Each number is 50 + 10 x the weight over its row's rms, rounded and kept within 0 to 99. Layers, rows and columns count from 0. The size before them is the row's rms in percent of the matrix's.

# q: layer 3 attention query, 128x128, rms 0.19, rows 122-127, columns 0-127
# k: layer 3 attention key, 128x128, rms 0.183, rows 122-127, columns 0-127
# v: layer 3 attention value, 128x128, rms 0.19, rows 64-70, columns 0-127
# o: layer 3 attention output (transposed), 128x128, rms 0.183, rows 64-69, columns 0-127
q122 087:45 30 38 50 46 52 51 33 47 46 55 38 46 33 46 45 63 54 53 61 56 52 50 53 44 51 47 46 51 59 50 62 41 49 38 52 46 64 52 47 40 48 31 77 38 51 49 42 64 56 50 55 44 52 62 49 33 52 52 43 36 61 58 44 56 53 46 41 32 28 59 51 42 41 62 62 53 32 46 28 42 47 47 37 43 55 25 43 51 27 48 47 46 45 69 58 50 72 56 58 33 51 54 59 58 55 39 43 67 50 44 18 53 37 49 36 42 52 56 54 55 42 53 61 57 45 47 52
k122 094:53 50 47 64 38 34 40 50 53 49 56 59 45 55 58 53 48 34 62 47 36 58 47 45 58 49 57 45 55 56 68 52 51 53 62 42 60 44 32 56 49 59 45 61 72 33 66 61 57 53 54 49 50 42 20 46 26 56 54 44 38 71 54 24 55 61 56 40 32 64 55 39 31 42 42 60 49 58 43 44 57 42 52 48 50 56 54 24 58 52 42 55 45 44 57 58 50 48 50 40 46 62 68 60 47 58 55 27 49 60 55 52 47 35 61 52 47 61 31 55 61 53 44 47 39 46 52 53
q123 073:45 44 55 45 60 58 60 29 57 60 44 66 69 56 50 77 44 45 51 42 55 30 42 53 52 61 40 43 53 47 45 32 48 46 38 51 42 51 61 28 41 62 42 60 43 46 58 49 71 51 64 54 45 43 58 36 52 49 57 43 51 54 53 64 43 55 46 59 41 53 50 48 41 43 60 40 64 54 35 41 52 32 38 50 58 51 37 65 44 50 36 50 34 39 61 56 55 64 56 50 42 56 56 61 64 45 69 67 65 44 67 57 59 46 60 56 56 32 40 75 60 40 50 40 51 55 45 41
k123 068:43 50 44 55 47 29 52 45 51 44 52 67 47 44 51 50 50 58 47 45 37 51 40 30 46 51 65 37 57 41 63 44 59 63 45 53 44 53 41 45 62 54 41 58 60 51 52 61 46 60 57 55 31 51 31 31 29 59 46 52 63 64 37 25 55 47 64 47 52 44 44 41 42 57 68 63 47 52 49 37 61 60 52 72 38 65 52 27 56 66 56 45 47 44 44 39 45 48 62 63 45 44 68 73 49 67 49 37 41 63 49 41 55 38 58 42 38 49 64 42 56 39 46 49 43 45 52 50
q124 094:40 36 38 53 75 47 64 35 56 52 29 43 35 43 43 49 71 58 59 55 41 56 48 38 41 58 43 37 59 32 34 46 31 64 45 49 45 64 49 37 44 46 50 60 50 73 38 48 52 57 42 44 39 58 60 68 54 63 48 47 55 58 50 50 38 34 48 54 49 26 39 61 42 36 59 49 49 51 50 47 46 55 51 60 59 53 44 59 49 40 49 43 42 43 56 61 55 72 55 62 49 45 60 53 62 36 43 58 35 67 55 68 49 55 63 57 45 49 42 56 43 71 35 40 50 44 47 48
k124 099:57 60 62 56 52 32 31 68 37 29 42 41 61 46 45 61 46 43 62 55 57 61 50 36 58 53 53 57 51 47 64 52 46 57 68 53 45 46 62 50 45 54 41 52 50 41 70 60 61 55 56 61 43 42 28 30 51 51 52 48 52 62 61 24 51 49 64 48 37 44 49 42 37 42 61 58 38 44 41 47 47 54 48 42 51 50 44 46 56 41 44 56 40 37 64 50 62 46 64 44 55 64 46 54 47 61 70 32 60 37 51 31 57 25 69 55 56 35 51 50 60 61 49 49 56 61 54 41
q125 086:67 70 47 43 46 36 53 51 50 55 48 59 83 58 61 78 33 44 46 43 51 51 63 48 52 38 51 62 57 41 61 48 53 46 56 48 55 34 51 44 62 60 38 45 52 34 68 49 51 40 60 65 47 62 48 57 51 46 49 51 66 53 30 40 49 31 52 51 37 60 49 49 44 55 51 35 68 50 55 48 54 34 44 25 60 57 52 40 66 40 39 53 53 65 49 41 41 43 41 31 67 43 48 53 49 57 51 62 41 46 45 64 47 57 55 49 55 57 50 34 43 49 60 37 38 55 45 44
k125 099:59 47 54 45 45 62 52 42 49 57 47 58 48 40 43 37 37 38 53 55 48 66 56 43 55 56 63 54 53 51 39 63 33 62 53 52 51 51 56 52 58 55 59 47 46 54 44 40 58 34 36 57 51 54 42 58 47 75 56 46 50 37 59 64 62 46 47 46 73 51 57 65 52 58 47 84 39 38 60 54 47 45 31 51 40 47 57 68 48 38 59 51 57 45 50 43 53 45 54 30 24 50 49 62 45 44 52 60 55 67 59 73 56 58 40 45 38 48 64 49 78 57 56 43 56 55 43 63
q126 079:54 53 34 41 48 60 35 65 54 51 50 25 64 55 70 43 47 57 43 56 44 59 66 67 44 52 48 53 53 32 55 54 50 50 57 57 63 57 39 61 54 47 44 51 49 63 46 49 33 52 56 37 51 68 42 62 55 48 59 48 53 60 32 32 30 38 61 55 54 47 58 42 53 42 53 55 49 34 54 33 48 27 57 32 40 57 49 44 69 40 47 49 69 68 35 33 50 38 48 62 52 38 46 54 41 50 43 57 54 53 43 40 46 62 38 41 51 28 55 36 49 40 42 51 45 47 39 52
k126 076:51 61 58 57 48 47 53 47 43 68 42 52 70 63 58 40 59 42 43 33 49 18 48 69 66 44 59 69 49 45 34 45 36 58 54 53 46 27 58 64 49 60 52 43 52 48 46 45 48 32 46 46 57 58 55 56 58 40 51 59 40 56 71 66 65 51 24 38 47 49 60 61 48 48 23 47 61 34 59 59 47 48 55 47 56 40 46 64 56 30 45 51 60 44 46 62 52 43 48 34 57 53 46 50 43 48 57 61 53 49 30 54 43 42 46 58 59 43 64 53 41 61 51 50 51 52 54 51
q127 083:52 33 49 49 63 43 40 62 59 64 59 49 36 32 53 30 60 59 61 39 51 40 43 33 50 52 45 36 32 46 31 31 53 62 41 49 59 50 42 50 53 52 49 52 63 68 40 48 49 57 45 39 49 43 40 59 66 65 55 48 47 43 60 47 42 44 50 57 36 38 47 53 45 48 72 47 44 69 47 63 39 68 53 65 60 57 62 51 57 58 56 49 64 36 39 48 40 54 51 56 57 46 58 45 59 30 47 60 51 59 73 69 34 54 38 60 46 60 43 46 54 50 34 46 36 47 47 38
k127 105:43 44 42 56 48 46 52 46 44 36 40 49 52 42 55 56 52 57 62 53 62 64 41 48 58 54 38 36 30 38 39 57 69 60 42 50 59 48 65 44 60 49 44 47 46 48 44 58 47 57 50 53 34 47 63 55 81 47 40 58 77 49 35 45 49 50 57 62 48 54 58 32 49 50 60 57 55 37 42 29 50 54 37 41 50 54 49 45 32 48 71 56 45 48 39 43 36 40 50 69 70 66 67 71 52 40 54 44 45 41 47 46 51 49 55 52 38 48 57 42 51 29 42 48 53 33 35 62
v64 099:49 60 36 54 57 41 39 62 49 39 51 40 35 45 51 47 58 55 42 53 37 47 40 47 42 51 47 54 53 56 32 63 49 58 64 41 46 58 40 65 35 45 33 45 50 59 63 53 48 43 57 49 75 54 50 54 47 43 40 46 30 39 41 48 45 62 40 53 57 50 57 44 52 46 58 38 38 32 77 70 41 60 49 42 54 45 49 41 39 58 62 57 55 49 35 38 36 56 42 55 42 36 72 52 54 72 35 49 57 36 51 55 26 41 51 47 44 61 50 59 40 41 37 74 52 44 51 51
o64 100:47 61 33 72 49 49 62 50 44 55 47 39 49 70 56 53 51 48 56 34 44 52 47 67 48 38 56 40 43 64 40 70 48 43 50 59 49 54 41 57 40 65 52 46 51 57 63 45 36 52 51 53 61 65 46 38 52 40 61 38 61 51 51 64 37 50 44 57 73 48 49 63 63 55 69 49 47 43 55 33 43 60 59 66 60 43 72 44 66 56 42 34 48 35 48 55 64 49 65 45 52 51 44 61 35 54 52 68 53 56 41 51 55 53 59 49 51 28 66 65 53 47 25 42 60 50 40 52
v65 117:41 51 42 54 62 33 30 55 48 52 50 42 56 37 64 43 44 54 52 32 46 61 65 31 47 27 58 56 30 45 60 42 56 73 56 49 54 70 62 38 50 64 48 44 50 47 56 49 55 51 35 44 52 36 39 46 57 53 64 46 41 47 58 28 51 42 39 49 34 44 48 41 30 41 41 60 45 59 47 46 51 41 62 51 40 70 49 28 56 39 47 49 63 49 54 42 57 45 47 55 62 44 54 69 46 47 47 46 45 45 52 50 51 31 40 55 45 45 41 32 47 43 49 30 47 29 52 63
o65 103:53 50 41 52 51 52 38 52 43 51 35 55 55 49 41 46 47 61 39 45 40 66 49 48 50 48 50 56 53 45 66 44 61 62 55 45 50 50 66 59 61 56 55 68 36 54 33 55 54 42 51 51 54 54 37 62 59 48 42 63 35 40 34 38 45 46 49 52 51 52 50 19 51 47 34 54 52 43 54 45 60 35 46 55 45 66 68 48 45 60 49 45 46 63 58 47 39 78 51 38 55 54 20 59 49 49 49 35 31 51 66 41 45 38 39 62 55 58 50 38 51 60 52 70 25 64 32 50
v66 099:53 46 42 51 47 72 58 49 59 44 54 60 46 58 51 44 54 54 54 58 37 49 36 43 79 53 51 52 59 61 54 64 36 45 58 53 38 44 41 39 49 57 50 38 55 50 53 45 41 37 62 73 42 61 42 59 57 54 53 47 41 53 39 54 50 57 56 56 50 32 54 57 52 48 57 70 48 43 47 47 51 57 42 27 68 64 85 62 40 57 49 53 57 56 40 46 39 55 41 50 49 67 61 64 68 49 64 53 51 66 53 43 41 67 38 62 49 71 53 49 58 51 33 49 49 66 48 41
o66 096:43 44 48 65 52 64 61 47 45 47 51 46 42 46 64 47 36 53 61 40 45 40 51 67 46 42 39 35 52 51 54 61 41 61 46 38 44 62 45 37 42 53 44 34 56 50 72 39 36 49 49 58 60 48 43 53 33 61 59 46 73 54 63 69 62 60 31 61 46 48 53 71 56 54 65 58 51 53 59 43 57 68 49 49 80 41 56 47 48 41 39 45 40 44 40 42 52 36 54 40 64 52 68 61 40 39 40 61 43 52 31 53 56 50 58 51 52 43 48 66 50 49 24 45 49 49 61 48
v67 122:44 53 55 52 59 50 50 53 44 52 66 47 55 54 60 44 49 61 46 45 35 33 49 49 70 44 51 50 32 52 62 60 46 54 36 51 62 43 60 49 40 48 64 39 57 50 75 56 37 44 53 37 54 41 43 51 78 33 46 41 45 42 53 47 34 60 40 56 67 52 53 47 57 42 58 45 63 59 55 44 42 77 60 43 58 77 30 60 64 55 51 44 44 48 47 65 49 53 58 62 67 55 58 48 72 48 50 67 47 41 53 41 39 61 49 66 65 51 48 56 44 52 50 59 41 35 50 35
o67 083:34 55 58 64 63 49 44 59 63 43 58 47 42 59 72 44 51 66 45 45 39 53 42 40 50 45 44 44 53 60 52 49 55 75 36 50 58 23 42 51 45 44 50 55 55 42 46 47 40 53 54 42 50 48 41 59 41 46 66 41 55 57 63 68 51 55 46 68 30 40 41 32 57 38 50 73 31 53 37 36 67 54 55 40 53 60 60 50 53 54 49 55 47 62 38 48 47 33 49 60 49 43 40 56 59 43 47 44 47 53 49 42 51 39 50 61 47 68 51 41 31 44 19 45 39 44 59 42
v68 104:71 44 62 46 48 59 74 35 38 54 60 63 48 56 41 54 47 40 55 51 53 46 46 56 43 68 54 63 54 52 68 49 42 33 36 55 56 35 53 65 56 48 57 51 50 33 29 51 63 61 46 51 50 60 59 56 38 45 47 60 48 62 38 78 56 47 64 51 58 57 63 57 50 75 40 54 64 50 53 38 52 47 54 54 51 58 55 48 35 40 51 48 54 48 38 60 51 49 65 55 71 57 40 54 40 51 51 35 48 57 60 48 46 65 35 34 35 41 63 47 65 39 63 38 41 45 46 61
o68 100:57 53 66 46 42 44 27 50 46 41 51 52 48 45 62 46 36 61 52 70 51 50 47 52 60 54 40 59 47 34 45 51 49 55 45 41 51 44 23 41 54 35 46 48 49 55 49 49 59 61 39 51 44 38 61 55 52 62 55 40 53 52 52 56 48 60 40 47 35 38 62 63 56 44 52 44 39 59 55 57 48 41 43 52 30 46 41 37 35 42 56 64 44 37 36 45 73 41 61 58 29 44 64 43 62 45 49 39 55 47 69 57 55 56 44 30 32 53 43 25 55 46 63 45 61 23 58 52
v69 134:54 57 52 50 61 54 60 54 41 55 43 41 48 54 47 51 29 57 50 68 50 42 53 50 46 44 34 53 56 55 39 54 51 49 33 45 51 43 31 72 47 52 37 46 44 48 80 58 56 39 66 44 42 48 63 55 66 51 47 40 50 44 41 50 55 51 48 39 43 55 48 44 41 51 52 39 54 40 54 53 44 44 45 35 61 47 48 54 38 50 52 55 52 32 44 34 43 42 45 63 41 52 55 46 41 64 54 51 38 35 45 57 21 21 61 41 62 52 63 56 26 62 56 66 62 36 74 42
o69 097:64 44 45 49 27 32 58 58 35 69 47 54 38 57 33 38 37 30 61 53 41 53 68 52 47 63 49 53 44 55 43 61 49 45 52 47 49 45 34 51 46 48 53 41 39 63 55 52 57 46 48 57 29 55 55 49 74 45 49 48 52 56 59 48 45 47 56 42 60 54 33 55 42 63 56 65 63 56 48 57 41 59 57 45 45 35 40 40 64 61 35 54 43 27 31 56 59 46 61 54 44 58 67 42 29 58 40 59 51 56 42 51 52 36 54 47 68 40 67 52 32 46 51 60 56 51 44 63
v70 148:42 43 59 42 48 41 30 46 60 43 53 44 51 48 73 51 61 48 57 37 52 42 40 65 58 72 45 37 32 54 45 46 44 46 66 51 47 59 54 53 32 50 59 71 59 52 39 55 46 55 61 39 52 35 46 39 43 42 49 43 43 48 65 49 31 57 54 51 73 41 47 50 60 26 52 44 44 47 49 62 42 53 45 42 63 39 44 61 68 63 48 48 41 58 58 56 51 73 42 53 55 69 54 51 56 51 43 58 68 40 55 54 38 68 56 67 47 57 36 65 49 54 45 52 33 66 55 43